Part of a small language model's weights: vocabulary 32000, 663M tokens.
Each number is 500 + 50 x the weight over its row's rms, rounded and kept within 0 to 999. Layers, rows and columns count from 0. Numbers have three digits each. The size before them is the row's rms in percent of the matrix's.

# up: layer 2 MLP up, 2048x512, rms 0.114, rows 962-1014, columns 384-511
# down: layer 2 MLP down (transposed), 2048x512, rms 0.0565, rows 962-1013, columns 384-511
up962 108:466504434568475482516390471498513485385526519534566500400426448527426454592526622561549451491517600423545545525452502527490465456495486511557452484571467522373457588547471523455495459539514521500394445468454493563451547551485411485539515469558495421536472467548574431508474417518427518453570453466375591642492500545500491536406510549511503516533476593499502453447509486565572462505591
down962 102:461503545524458512532531481527512545500436481493480451395575473475568420527520393418481561583471394448528401594534568570453616605560507438529460447436581551502464496557503456447488426493505466478512428544484516591504541507494446459479494457549546447484614543542561335553403565496547474474492555500432491512546513442552451418512409468432549534558472443521576560514512511467479511505529
up963 104:421445464543363520472467484558528574517541470456509520463584523500476568487465505602587453442371511510551518486507418505562505612489504484469528441519544515473456543483513452513542523415467465564584453487567526564435524483430602534396430533517475558507397399526441468486477502574489485463562434494434442545554473413516565573467518489457551502571437519457563521398519583408481465527451
down963 102:517512542542443439478485573494474506482560471487458382422547454509477519557421449549491459479485566452528502502467519448464421515517621469528540389469542487478465509486488378475428475494573409450508432510520558588556499471517608527419486608520600441479500526459443565429480524531441599558480561506471463477463527491478423591485644418577544544530437441562501385515536486537542531592502
up964 111:460453522479510461576648501569552475410431449487545522523541542483529517484466458473494468463503438548436480519435454575326504560469546567550528506502405464511457361475471521386463485463575477580471509510566504475381447495394509466582495483490577509508487529491448486547534453485529452481526529539475533544597514492517503462553503526465468399473513509489464545456484546538401509571587
down964 112:550485504492500430419557440598593546549435578498468474413406509493496578429470463495562497447467633436434471481585543555443487533460429437458426648535453469475401402467493498581521496547531519524578502526495408516525533558460462500586518481544478518451466586488524536517463543540472505514517462466529516504476488478441493479596515438554528472514478554497516415388382460514526498593576
up965 097:558549510449557540551395509548531502530415496482548533475542542562506422503420543399432472494443479488569511506486537523534417464529583518418399510531454484430504490480495472476491575444520462475559443554553488526505550544511441492482486520543455557489421475544609456520484503493463508499528516404431528551441475509559451479556537600426509511528481473534564514623508492547391512483511
down965 096:544497507518499502466537514503490525416551567467535423425543501494584518375586479530411409551572459405460459522473506551485500473475439486494473524471490445471473493468490485527481554509522509454496592558458509508505416471477464527505413554491478477500508552476523561546494553505401511437580490511550537557614517487595457570561519556488536494496384478433510551481544487446557518488537
up966 090:440515428521538537503418498471521570476443466471552535482507469488584548457428397508434474522545465510506560539584528443458505522496526488453536552482575465474534598491551458443604458531448538429476645439522600430552449497462478552557545610446522511489518519462593498425535501443477540531511532526558466488440588608512382561551549525495546531483455522459496517509454554491542537531468
down966 099:569463515363446594495418472445504503519578535407412582471545417459484420598497530471495549567464563540544517403596563490424614494580467613460512426412494591513462490669588477457538505512563391522485524525538494518398480443504517528457492417566504518458555489480472527557498531465485439497526458518498471469563605493567491534451534512564481491514477529404430595520547401535536534527514
up967 099:467368432555462503483547446442520480414640520500507487486547499451471463517456593454513541461398518539549511449499493541516498472501560505521492581512522570534511453563474473470572544498454493426491456539470496527495566508564489440551505425613472472529504558471437514444562487540500494558476535645553548420515473512498513564481529423392521414507582558512440420483514509509521397588498
down967 102:494506528508461477448528520461446514490552474488460495594467537480394561514521489531477428440581385522456503567440471441506482494434520511474542572477496491501497484424505487465526461463515437590527543472557474532448524494502568439484551458515531520517472634485497479432423504501560468491490378519500460451555502497551513446486551506513539605568526495525486465548459462430491516579425
up968 103:644584503484541442507560519529494533520521505508517618592454451473504500540553550505446456481572554441421452581511401554454478486420530423446542557556583417432583526579488546442524504482557471363493512490496422414550441512457467390469467497526487544507423444508495467528486531488459489516500495501533497480450490579480498511438495595514377576525553499630581565494473481528523412464505
down968 106:413452439564522407457446566511472498493430532440475488545520537508555509476487588517596579584519493423525458457505465550511568499539474534455449506578560549445484506492492529528468513346490444502539527522586521452524534559508518502489451464442519441506468480493441548513539499451434611524516596437451520515476514551477490472508462535496434473463334430515507557453542510594521529442538
up969 090:527446393461460500542573550518471546539454385483579440444499560516518543471529589498486495462462512552505458465527456418453442540379528442483586417486512537519529515421488532480563500587525468591540484454577556556448522516490422463445510417557436493496442532451493574409545516549578506496559508379482534491583464466472441477473486530511537595562479500501488551535495517447459504499505
down969 089:567449446543568547470464485515536459467553571529519495474491487449540467499506521495488473563526395537502564564528471554565533436531462535429511511496487458513497496455430515437505509540436557462485500470366469450501603561489508518516453569547525469458451583456497438534399513477436522586602487460451505513467507586402447458490550544491449499516468494500538518507588495568417430523513
up970 132:517538473490478561496542452564460590570450449488556493532538458463477498642442460414497517471456464466496543461489554528586537410473559373508539577523626467525524511441481447445534568440429517516370505433611502522482523531427472477538529475486482508500450502489540534476462484490473450564516492539501472500547442499460548568555445462423507444581402606431486493549569574368411540529452
down970 135:469460550531451451464480549439528482474530373482485524503568503563487489437516498553439486491516518466502613496460561566449525417380501453517474485465503401568417469489540506440527476386467504529478505556524480486518563599550479459399560478463557520443519424476400471557512525619571586477472473555492512487521390468498488528445540448429574581468543595345476436427463547497519607491484
up971 102:510485517448530585454528514579417406402628464541467580422524467577548439559497481546505541592442479492547497405467532463494583612472514482502488541539526398526493499353472559455485536503522597520561460490527482454550483484479537467594419508461505430512488457477472514431560490513455496571467513472541493489580438451482462534552451454459522474461528407463466543433412533403505492440449
down971 101:613496513448516528496508436453577482521471479453333493476466477565528528526602523590571509617609526603493501541550453554525423492550450510554461496463535441470566539496478486467485486494533482518478438535508468503499484520570431479474493550572457497517577438459450479588409483576374373509466582535560442475531457512489513517519541514401520446499439553469558415440606544532495441512554
up972 098:577532539542525498451444485518604491653524564498496434524458474489522400412502496449573501507550506402499558496522426489562552550471556508522515432476484497536441571521580469539480482468487408584533495522553459498497297544485413553476521548489558409462472553629443434588538594488468495524406466531533421422477480425499518525517490505568512464496486596522535438491463441539525467511471
down972 087:551524507439497491588541501496470550497502520579441513582492462466484495565595498466571467560522509560433519530519561462530463474408537477402485609436502514536488452483475495600466482509486543438472458441497512447530652489559471500465485408493432521518542463391491545430436441444534455483547506438565422468472535460553574477522552512441416537468513423471498389518448566496379567574492
up973 105:571478512481513525529481511542560478553376572437459572522456441561513543505469454480493462425491535505500502550561547564526398532458466530473496510466530445520437488502550620528472635449458423502585532463484477469514493510492560509441554573567532551471422538469500480458554590420518446495514566545441467520616504572507505551470448507487486486524448469506405591421491535477440560431510
down973 098:398557497475523498512418588428507569492454582543531437423523544477575426578558478540481504504503474488504372528539509520514497550560542471579488543523477536533524496514569542476555544538498518474554456505494459490487525470505596449524512436351494434524536533561457442484457521515475544484513589518462577561488485494468441516591569476445511508504473564431495514533572511604529444540460
up974 103:497496460480479516476493408429538508559572490550431438473524477544453523513412448563412539453451566475468524511520465565532462371443452489479588475449454501430501516487514533460514489542555571556452582401624509595486496405496533518489514466509594460473477448507541454464550419464456511491502515508526511464553448546476462526602534464532592491565374432556518531479515519448562436496494
down974 105:580509497446481533530552420476432535448533525544459582520503436546547540489547547555444502537543484646509527530408482528590467418557503510479534473414476471467543522629485427551454363564509489509402427420503526510595476536595516479540575535519526492523554501582445619485528489482532560534530535484526468516537549429513505561510512486521551502590495489525477531539434555511472500457464
up975 100:516502483595509476471395504548514449516551501443490525518506441518432571510539455456498472505476485555543517501546415477528471551517451473482427540532507440498618469523561503517584568564480529453477551490308537561493530527512476546488522530506414539492493489470508595523466481576467411502488539495474394506480550455545562485522393496496517403424501444423396437528478524518546530442572
down975 099:462488512578398533489509566414427515518422513534535528428459494482466442455456471414568548534450496552459588507546495488541568563493453491481435441492447488560438448469463519494541522487489497442453499532501475523574424522474552442509479513523577527450484535481485471529498516523488488488538644481594493454598467537568585476458529470497478544519568457516508513543491493568410439450503
up976 090:511492418581551605543499411541541548443473581561470539506552464520592483587355425522515550452506574489519465590539396502446564513533479564454478457537392530484531543421560539428474485526484503406513511558487524501428528528527456492559460519600494493389493518591515527523577586515447433574556532465489438495584457440522548466538555427596561646575464484547441548456548411487561565461488
down976 095:410458524486542449499522505496533515523557487470492464533481482486510524600512563503552506466454528507435505434532471508555428546459529546537567567413395461503463494529517526465474536512464539478537526517517513521542525512527499439433559408423592497480403501549473468492494498570511438480439575509452508489516513528482523544537508386474528498430445460491480476472568533390399441602473
up977 101:526509563465518509504501551457566561466622579515526500507492550488517524504510491497459482468566547556517546507559385525500457428595479477497449487536540483469492462519531465535432536476451550428577489558481477391580543505437562414483504583570513469435439550471440488434501472481603604530437556522479512512451547498527570394463520440513559548559457473656481510508478454631557475458505
down977 103:619577434409493542511526421544500506547522438531548460527517545512524406425572504568568512462510541489518447517491546468587553605428392415533504490586452460500497597457527469438486600468437478482497509492530525476500512443461510496565486511433457506511544526562590449503622464515558531426413460473483420447490519435478516459436538428502497357463530450491470528628457570513556517408444
up978 098:444418564425540414553610482473490511500501526495397539483463561507473527444499630508520403497413471581455388444604427487524541496469433537516472585538461502463417432389452534407531521529510507570578440511557494514475524519593562502502578496461581507487540499469587576509517533455524432510605467465530461506469479411414485533569519457459474472486472507441575516499417539444454446462633
down978 097:549481506508588470497541491544602604456530540533473413439498426503478555488554473507517513464564459506617554471523485586525458472481522536577460515504436634511506536429578456509525460421497458488503472540551500521469430516450423461565359668492526550486452473445477466487606432586406464510445600502502501478460449503538531465513425553534562507472504497652506544505570417501558475631500
up979 098:548512464477599401502504499493546516572417464560590561513450465559447496543513382482520491564419451468529471462445410526484540569450434508476626532417553542517459488451525515507495471489486506537460498510627518442462450487550417497492433511537540433613397461443511508477496449533540541385469509550482446558465476512433497476494531539525531497511557461465445465518504486462430574487492
down979 095:466452489485498449507499557555460425474555480550511558395525497571474524474612540554569537463605558486477512584513481472525542453532515420526428553488337548561526524469498550514507480516532570543519504553418482578565609480377427499510513509432533527527511517461521596506498606528461519528485461572506497427524472439487473527427518385523493560540580398512456454510521558535517382445506
up980 098:496576484481564458429468484492508642528498482532531426554598436464583498591435464524442521489508426417434460420511465528464541478494455551474537493531570444496558490465545519404528445540468511556497559494483564528440543514425472406504509537470517485520566479447413505452494534468531548483471557521531394476500431522598506536545450551411516498513445547476350493465479499513515518572442
down980 100:487394615467342391452532429488560517440492428442553501585487521513520422395479550479424535510494596467475494475574580481506462428496483576533542447493488524513544574490561516484597474581457525535395466450525547437415533484433518391492461465544520523414560517452507443522387484471550480554468491532527477585542443495544440486464546439458529528448570495506550516637519414456515556543472
up981 109:563526526580496584457465544490515492465521458423467488452492500650604455591389485442408540466559472578506564458493444532556488532524555484612476466426515447431487513584483462430513469464481484459416499451469526558470506549405564509461546491479481438555482521574509580404429411490527553525545550502510507557469538464496456460525555469478469436474439490522484489496585550472429464492462
down981 104:468507570420471417449453576465535441569505503450491651504545520562571506403482598524539539401484374449507506533541475412502413432500503600443467427464556490565505478613498446471568470537402552504601470502488430539472451513528525484485453499456544480549461501491475495468491492476551485514422464491527392474560550411460432438491536505499505510461562407416393496529563565475506525443484
up982 105:498486491492474527505474544492409557486446452476608588504502478551459471569582476434540578399504466403535506515503520550540509491443471511475491485625468466483538554466463551506535500492436519444472541500515489539533521568517517550505509524484416476528480434598544515603487465484491515524537574505466402553510508525520633484536521561487528500525564496516491552480477464503518453420509
down982 098:526479492509451520589524529483443592456463476485421538487548555428509586509449567615572478485520496522477465570438583532489559498516507582490555523390567425585437513539407475566545443444497532481488550442523451499481551496478531472513561506529474384544454450491477579486670545468497547598453394575525506473484514504480567547642488459470555514451511544506520511488535568547521480643569
up983 090:452500483560448539545576429430401459446529470533498450549547502512474562495577570506553535428449404404546549531505492417547505536511548460487524568510550594458591480405485475578549519586427423522467519537456568571454494529509460465400434575490476528575491519455504491575513554420534452464515498527590476449445528422559472488539431475547444427516462560457494427611482631481459392454545
down983 090:472399546399449497490525478505489518590455510530530509543546516475535527492429445525477567544503480472495555563515457549402470501579509559482513423533495420597482460500512545505490519557453537540490457518541453517402460517487462465584553375499471508482493616398435562518455522501597520447382507471444486482465488551495590456505529608452522467499549440518502485491517551557529455613498
up984 105:516537511545466557545538462535508453514541560551509480444462551384370501439527467533472527532558586427507495581489571487473529630468528490424494505464523445514525453493586442500641545573462476581500523502469455457403467465464557529505485518508447485514474452470503501577408503449593517465413465452548552436469483505437539598533417547521496480480408473469477500454420397600471457524509
down984 105:481520576574544503480479547567501480456446514511558630468547451617510574515457575511509538493518487534453567504550610497489464493606430455481502502546462392461461510501522498492460482515545468487504570470505521487460517561499438479471504585492504428449575485590612560547534532625481629428449588496454526574405529447512460466534521453426484487525498488542450487591513533637457483425592
up985 088:565520461509462423549379459570532540459575580459558467528409506503472470496502442545506391541512482525498530488438513492487578459499435412397490485454495497469511468530465607558469501445536474475492493408513464464442389536520534490538473544419504582559579578571549462553548583502482499461521483494462483480483481493441444492465512473506505539515558526456398439526453507525427501390496
down985 096:521510422543408493514508500490542540553487549492550472467537472520519592507573537445519471457358470519495531502476548505399450550539526527523585490525437429457545564561456448435517458428552476475444564543531457525475488509452478583534399424429488627546443425479567432457408539512540507372531525473507479615512491440521488556449556555522488540433568434511387492479515589584476513454487
up986 090:539521529524602408564488440550391492475580411519527501531498495448402449484497503534386491499440408569527621480440473501528519540574452522449452540470455585489405433541575536429486477529527521431615485488446431533584508463587471516451500525522541576511439477570484407525488563535421480458524493529474527502598453451497554501544466468520462526552484527486453521517550477483484489453549
down986 096:507448457661516532422537546504509552492469548479425600413455545522477555454471584371592451560509546440501455436484482522549493485585563539431476551415507472478480457547449461583526551500528491567518450479523542445330441501549509480498554523485493504484562479412454571517379551517573492522518485566499475502487616411532450545572418539509535490533488526486535540551535560564548486602448
up987 104:528421503426541593437451462407444547581478462514536446541464458472431485522573506462486492617517446427480586427467519512486529412538473435494426562426614537627521456440518463381571399496461561493446545508482349475486477491493467489536503527514549519453387525471513442446580483499407566575456537499428355501525468601436464489501500429490457512444516471522399546415571521484468461497579
down987 110:483410503523474481559464489524478437473498496484469471492521541449438535549526501553402479565585429536490586435454523524463509411473469573488519484430537497444496525475554472458545497598567485564562418534410474561608554427450581529616484571582378507483456598429471495517548456516554458543568490470533500512513511597544437457467538499460523563469482501560508407560529411471401478493466
up988 104:446493475533418476551483496464525417523480503548378487572403532525544522511552412389463470583548440481501399560457508521495559484483436497420429428473542507463518476542564473463539429582516386454458495423494626388468544515521516596505514531452563550447548560555581486564421421447544459420488486530508567453526567450512470487488568515562504504556461474493446452619428508552503499484450
down988 106:495600534397515522448525429469533631487555496495398445491524536516479409525577468480563525446524496542468487428519501543408523520511536518514475513560406557457561518501451443519503509551541534570515472505514457505517504541511524569508510549503551480460582550578466517530463522495507479572480464440566620509554633488543439481556508506478473458405525414538502460515486564511412477564359
up989 099:413551490586561380474493411485450587509545489460442493492525526544556585523551512468581560423506502539564550498501455492479462439453536574436479493406525494498540527398497454456434522587555487387467490587574538545526452428473439458477576628475559438578511463511447545505539476480427574460474524510395487483542504517533537494513403536508475509481516510541511378474531446485596381471561
down989 100:532549517473478565432417492473532582536514578446552471611540508568521519457532433475547502439430450438475523483454533520525469412459454427488393509483525502491494543468510501444604468556454478527448455525473532536521574547487543448373467519464578557491477559541536415556581560385576516544543457430527475479530523526479506497482523445526499470505486470440453527479447523473500523429494
up990 103:504498538503436511411517495499417543571468530531446447496545565498459573564527507545504564589527529433467471500425513480481469551578537469500538450531477414538502423501473558463474500553534517555421453628490509582492480524514480604492485452568503405524464526475569500449524584513465390545535487423471503491463502555490490494437454545544529509422432529420533470517522461599584545557494
down990 094:460431572478615462513528437578619488520468449560509465516502367415497445543451510472527476509452491501522473536475558525485534470531477433598522494575499484486487533503565480477435535548518584485531440430444511471494439482424535496487531486454527527468540465548559534550465475439577509414477428532492471591538535395475592477504587477456507518482523439523418513534420424489408426581473
up991 107:534464457528522541470529528617491497503486510510419400410461501555460458506481398541519418468527496485485447507455484638516496405438476518469460418480473443524484552490485522515558487538517458510559491498439491453475517457473473566506507416520492538405502441613508590564507533455511536556470483468469509459467349532521463628530562433491442500486464460457444579434526512576528465495504
down991 103:492541540492482524494460501515473519564445500475505506590534554504450482519523516593456518587439495471497554549418456464481560526513494482576511571487540394476419579515467589466458480416476551479393531458471512583543422473534463567489454494413556414525462604496501512494426474553529583502458521514520421504408461502506498402452564472479484445414494461525507492525474480510460550488452
up992 141:488473491463496435461438483424545486526515516518496526510544436519419475474532496488560430518569473523570542521481369379582461479411518522481483427538408551466568457412553509527499477460506379595492498527486398482491487432540494468620520549495563509474471564519544523503587468571465576463525457517391468641459551512499574457496528418503487528484464563495602437576505468441411436467508
down992 126:468486432420534497441535501484554442505458449591489501545523402443557480517519546471558465431526433523586413568428407399479438523446463387529464435488412505473576549462540482466515443534503464529443483544492493415438503450493461516509538561595538473521523553569529535545526494533481558517531449508575462496518553449491440531429519473516471547447423546555583442575494540464347556497461
up993 102:430451414577476506536485475453446516482549586484459411556562503514459481433514482558483511548481593468506485522480496523486461538580469496449494515518454469378560618472496497461493562526527458527425400573478505425523540508399497482584511529510381522475506491587471430562504548630469418600529424567536536463471408489463485505432441422505498537466497540481547532440443528502538517446575
down993 102:577490532482474472444474540470523508476506525557447510498453507512444417487435487461495557559591563546471500528480484495454442452502524542462488519499494536511399556524538456439588498536548500496462500563533475482410519514485526470543439534482525502552547559490599479388520569436506551482552543476509431562391517496483462503551476466477621567546489429552465577519495533588573539474511
up994 100:455478457505528508539532471487450438534491516537470620518437426552523518520511471484483554493570539602561501494481484447472502485433448477455526510504440529457520438567554510492408585468507534483512571497482401558477479457415551571542522517468544413545562579470550477446603445520514480640527456523494569456519613486574565545437533452474492482504496555520500566432519431471568477526529
down994 102:484512540493375573483555573457500534485539392534434503532503451498502442521520490504511465440513530502493462500489485551456552541516453491437480512535549504517551427532481573583565515453413445462519475517468532375467471474569470505526462493537510471378508530527507445554638542475537509524488509500549571480544583480464508569440457471437481479469524512483496492499469473519483430456501
up995 115:484454475570411554527533520536550442528432477453519493543477474531601514438514496451499488597498508444455376510503485523586491508407468553477508528545403495552529612497483486503552478494490445543598576458500427444438511502478416520571460571500500538482559508482456521530523569518534545431545475453473518513455490452475474525460462489521528401564474428438487579472450526577432550566528
down995 112:486473546474471547563485502543470520612460446488479515389487453402478469441555446476482525464487560461531512471405485462603549440568476448479508530509483481549497525507482448476514455482466518544431528547478486476490525601407574613560515480518488551452468552494548522443523614439475469395430435518491480527462441518452451544580467420441474379568484498496525579605475534550511551525438
up996 097:576533518496488533465453452499444445455471507430458492408377514468555487550492617510583485459474583440544510515504450612465486452448518548534432465505518508456570477509510568626581517517549460474545435464543398506480548477571460427481532508493440441425485461505482511486524443474486551450502537499545474627465552475545473460540483475558510507565501545517492535556497499516454523521531
down996 094:453633537551532451461464485561623563476534506520406500621521544517545470528570502509458453495484456464557511505508522460480473487458454403464493598439468540442466480509420490534502433550536537572517447515450477593527431527434540588420496442469555492529561488524498483442401498494502471460476420485549467496500539527436576496483454493501575515473533646467435435471518565427493497489455
up997 112:542505482526510481535458509540490527570579541547572489443455593477431549581477510565508452568469567443528524458480455450406485459510472525491516490501511520452536389623480498442497404469448446518496587553463620516531473462612558457546500492464434500458499477449490586544458580563497435430520525441486507420627534536557508493530448552502519585464556558598621561543469469501507503463497
down997 115:480584483539415444482466512563526450574531549538463496481398474467484491540602446499498445447387488509521501485538475484515444458485514477541467480457506432528564575509469591535494536508490489529504505501514471497564444394503526456512661549388476573386557523561534516470555516501492460515405449460568493494472482490563518434452558456467504479497454520415584514524436488455413614546452
up998 101:517456545517384466492437527459506562434506464562495551576477566524515587435520360452493538507527485478471509473510448456529369470545540428502502494560492483507582511425558465444481520515420455533545571443470541543440506495599433478525537485537504481448478454464474516577522604497520567548469464569428379517580531465533445486550477526464478495497482523497472515445558398481484506515453
down998 092:519482489546513481557483550384497410499453559467444508516538429521502480456420523495548480468485497475428505586513460483507475565503536589458508602583570536518481545582486554455537554512477480436677466438506475457484517533448532374498454370544535435602570456538457544387598404556430517465444610510554460449452509510531595495506423428553408486501555470469517474470458415551480509567538
up999 096:483469525506541487479493506499532455457449474470508522485443467505550484499433534433451451461443513504554407464509563529431557531495500603440547535494573474428550623501524417458582475497492463523454528550453539518423453483584541531394483535576531539533593595417591559424527435426474557492494503499544508421445465396407484436474548482549490541612492612415475538467444587553554605561420
down999 096:496499474586540478647603518527447465589500454546432579482477485463455480464464483481489477508484545468454581481476580550529535453537505514490512507434517532499451443509502476544532480520487450428498339511493577473505579480497459541518463396484484482535522491541483495558463550444492501471459473448517530484428529545515482488497485473527558443565568429536511578434529427423433435470506
up1000 103:511492512472453475555465531510555474471519484584520520513469468511537502478579493503395515467531475530507511387539584508506528470421430509445526559516490452459504470456467457512561482539509538537471448522398565545553565498521519440496416512432479470472458525487476534522483515589437414463589476495480472601523507492419507469366509516480519472645428482545546507445573508551500477463532
down1000 100:510491499483532487439523457561578514456515583516485494439417414520490548491490534637495478484539386501477525521558479492503521468470578598555521524466499500532555481524412479487496474422530494465493603507443464513578529559490469536447541480439479456447573579542579447468465570468598435510541492490551520470516466586531538566444604489508500492631595488479481435518516454460472522448531
up1001 102:424523448487506447525506434464495516500507548500519471546519570499531451530443505453565522483505452502451558445507549532550515481367352404507405529492573474570503504525409408401551570523452471575458455497478553476583536492531482433538453487467483484395487507450523527486520570598471552550417515555536514550455471482463505581491429434433481467475497501507539517478536451551563527448543
down1001 113:550498459530399496492476431466566495485524552403489545527536519417518588427426556416564472532512443521415414553546577536581564436513493479505485565424501428485582488512529503466510531457553525371560521470566560420479468479503482525482558480478484584414500404492448452510525509602518511505498568460636478444468631551519468533542484580506434463523467450428465451539523401468518505540549
up1002 090:484533479439504517510419479475490490531469528461523580589450571575569508533475506580478438475444412412522413497587438509508452446486566551507448553460448595535589529497539522483543481438415518476542471499515510526444586538546487493553595454516464540511513518463561481490561612435392516488500533525516482572511485503462486484529517503520491563385481539453518518551526407504414470508610
down1002 091:463581516481515545509532547546497575537493449544538434390601447430495510387434493479528485536489608512467502516501567445489539494563456513521545380515496546522503461464511432601468478555477521503539479482440577580533476517442604501493499463486604415507474532568438587532529530441534504409438499487476496457489586478530555522491393476460532452644510491528499485454510635452475477586440
up1003 095:485509544583459488589595504520486549456507519534420589556539529412479541516553497484507455570494475586521501488545539428452590509517523470521487527420577377534535448501438474495478497508378521424527534540483509453586499497472509431525506555441520590437429471461504591462461490464503495539399527652578600587475489540523476510436509521434472451420500523474496567523446467438428545523564
down1003 103:496582428501450629404424471503542521578587483535531486427482455498562491541504411474491530560536476535537411548437534464458518411467542572494498514440481464529436450560522444476550528604525525566511522473501473481497490528441527551615451590527512543567516473561459466456504401495490534400457493459486402495530477473431385521538481413470450386495498460463514450487574484485492529434490
up1004 097:633382507520372373557530514507446483475469549544376435467526484414537548533475429471509484521416431464500511501490416501567442522439570569411584576453547581574497513476559613464485534487543481533440474567482519511572481491480478407425550600545511494528508513419517476531441492499590556487564469540515400551561429391428501439490493446502574491498523495536541443383451445468460430524461
down1004 103:529507497521486482448371378471510418519464465576557527521492433514464511525505544509472563417596399495412473606552477454485520414460551615583397499551554515482543501535585562503459489597582369535527413429491523577495439488469568614603533476423415581460496455486461521498617469406487506460546530495498482537517539475570468527440457461514502448436418483532385392543539436518457561491558
up1005 103:522445502527442429589423476575519528491517524415491509504527434538422477506484542532464388482481467406493479518552536537466485506511490454503536539480558505523518487481512328426495488390478483456524604508520576499490437427537459403461468558405591501555474503462578526558522522560538526509503398439392487489551540437464553521574501518574573552472476480523411487458547616490506479515497
down1005 104:511384544569455377473500535517445532592436476473542398470526535524445542545541484505462548581507455473504465484483497595442609568461456425545467570610516516513522468496438583487467518524468465467483541510539553540446542601527560613514476480464493523511541452518537541556592546459611468521541461566589553446516539497464456567539495478478562525387526477602556654429538460478547606553557
up1006 096:476492527524612614541511565443583471519497484503527521576515530567596505580567495548476440500520506535404599518552491440518629489604475489429548461496437537513492534487570536518478531466480428421444465524570510481547595516499447529492422575470523443597502606419533481556500546535516496572522422485544577490539473479538503423450464612497515512554538483475504503559445590463466462514444
down1006 094:520478509496447442525459465563479471516453558498460474459431558488487519486534464434432444508448436474540469427551490595510461450496520473595473442529530484466587463547462454446504529403425514497549547453547492534501502510406522445451466388446529490489493576550489514471589517490547395506486616444429549463511401497523495407563545492448553520435551443512401441523536526447584532414474
up1007 100:432496385473466486544543525501556510471493531470605528434557541557438390514444495338472567458458553548494520500559431412488528494507482516484501505447523509507491552502448566467473516491524511498413457500557395576526468549541475509563446484454437572575417468590461498413540466473503487537482503417470554462458556560525495531557514525491515444521529473547475472481522381491547485497528
down1007 097:548489464479541462487414563560390575559493500442538498557492504583480484581507452488448502517619530525489424465384473521583521508444466509498503539536470493574518465456568519536465570408444550437607489496552547537522539465485441554528516532527411537540492492573486516466547437480409521495521468525560548432437535463470495474457478540495553479547551609514489526559516606503480499475494
up1008 106:542524453471479473501450494515568554489548448436534481487507508480426503532474445541606434514462530503517392508515501416426396473536455593460545537502445514505531542515512577500538505525539433482557420514508493582524501449568547595576538421512479551448484413494459591514540573536564451488450445448530502572532491477498403418489467494434495444568633496477491554596449539535626545479577
down1008 106:545581602356490469479447474595578427406575512432531568488444473542516483527479586454532474586429464475492472513420506522477435574523527379592466584485513501553513455409507507593465452462479574573556399439545512568558503523470420538508489468617474508504446469420593492507612528515519474491470434404557468453483475415522487485524523550512439490561473429471512558499578537511397528537536
up1009 105:529561476538464464527646486564498464530463499535474634529486538555538472493517455464507581510587505498472518562465559555477546571489438480489533484471526513561576472531594533538521496460509511449497574583521507546578606479508498428570613517474482547474517430536477540522558495515469590454533518431410453554482513615481524466503471529489508481447525436507476538587525466514543542418491
down1009 099:571462542468490503432512408487444572535494501466444496451495645490521465460501550535501539511459515512511522530496517369446516412429546512567525517448471508449423473496542554492457528504497455501516506432455481527487467477496488524427535464567569455425424358391457513450438487443506447518444395520535498433565485473428473533458545437520460509385512500467553428465565526512378473590448
up1010 096:469473442545481604525421456572501428545428438552496425523462557519550407536444543556458406564460498475495498470602502514434603459427448497476393462544486527469511497519519508445516537464564572555505514511468413473529473480429536430477465520462510497472521471396549529466635501512585477534428470570496473565502466569514533460475625497492566576509542501465480438479522577545511478480517
down1010 098:528533475489527450414465546500582518370516521420473537501503507498492495514583485505527521527438563531532512501478565431503490541511514488535594609494539416540510531504482486517476477519453446582508485505534501570483497591469461428595424514512528489682519539598566486551375541480462498509533524455438464511533508400474473446490456591465490564402492508578515526437533541547514399460518
up1011 102:613491440406455490519467521597497540554579395498545569521403552542516595496578498568427567480476451473448531586506542568463511565459573470451568526580484533479517502485562526523522521457532427506539481544472473443449466537516465505379475515421560487530498487480436437438449460470536494541425495478475422509529436521516555431474474601541435525512519554554503507482546433586530474465538
down1011 104:414553400504476440555515549599440508579495484498430553536594440547572555598546423371540540486525473503483525633503501466543546527468476411472550522467500501470568478527557486497549545422476473455499459376485558568550476370488482542601473449504556453469470571559396594490562595574468504492466511508488520536526498502448478487490472501413502496535482554477529547537570557578550660525413
up1012 101:477483467437449523555489560487420620495584557533470528496480504604375543458469489478613517608521525596481508419596425406473455517501469370471462547516503490467377441544597476493456448432501434582520465477500525528574422423614531481563407508588555554464422486504453481527548543484577547495489556481447522497426491491565459555540465568363496470486544461572512484468515508386460499574566
down1012 096:540569498522601393408537549451576486521485519556470427408526507453493476552494443557536535389621482459550517564517536503549453477397457435491510506484414477519450493469551547545547449531535499535448498424429511478530475621510459430496589519404490369439417473465539521471527514514529483509410528431522434594474463505441444489441563514547503497497398545510544495542459466534425603529569
up1013 096:417482463474578485412518455428359486421467472523450443540544518489463454460451468545503462580462479506488433448524505399449551572421544540448439491516565416502550555372517523508589548509566505458453579531508514444438550490600505457562443564566529579467516533537481475480505511563506379352510458528434502535453433481497486490515566549484551578519537482518604517466524515620550489464491
down1013 102:484547454460486550531546495481495492570432561537532426485479507492530558500517450438570495430457564564506521385446517539599611537528469450554497441470538497472478362545590542594482364454452481434551448383533493569526463482541571461425495482444463523481557571449498538484543513538523509542437415473553431517562561437463456453566478512509412388508520591512469437492470528495492573549506
up1014 104:530557570421513504540568492561502563334535498552466445553545514519551492540567470472492431524509498507537411460492490549423483541569446494571531458538527451540505514508532435601480531516508532461475489530524498405443495448441545438467540524514402420601577474526416545526514478511459558524567571519487523525432492559490548487514485506501514572483403490520468578503513451491444518512513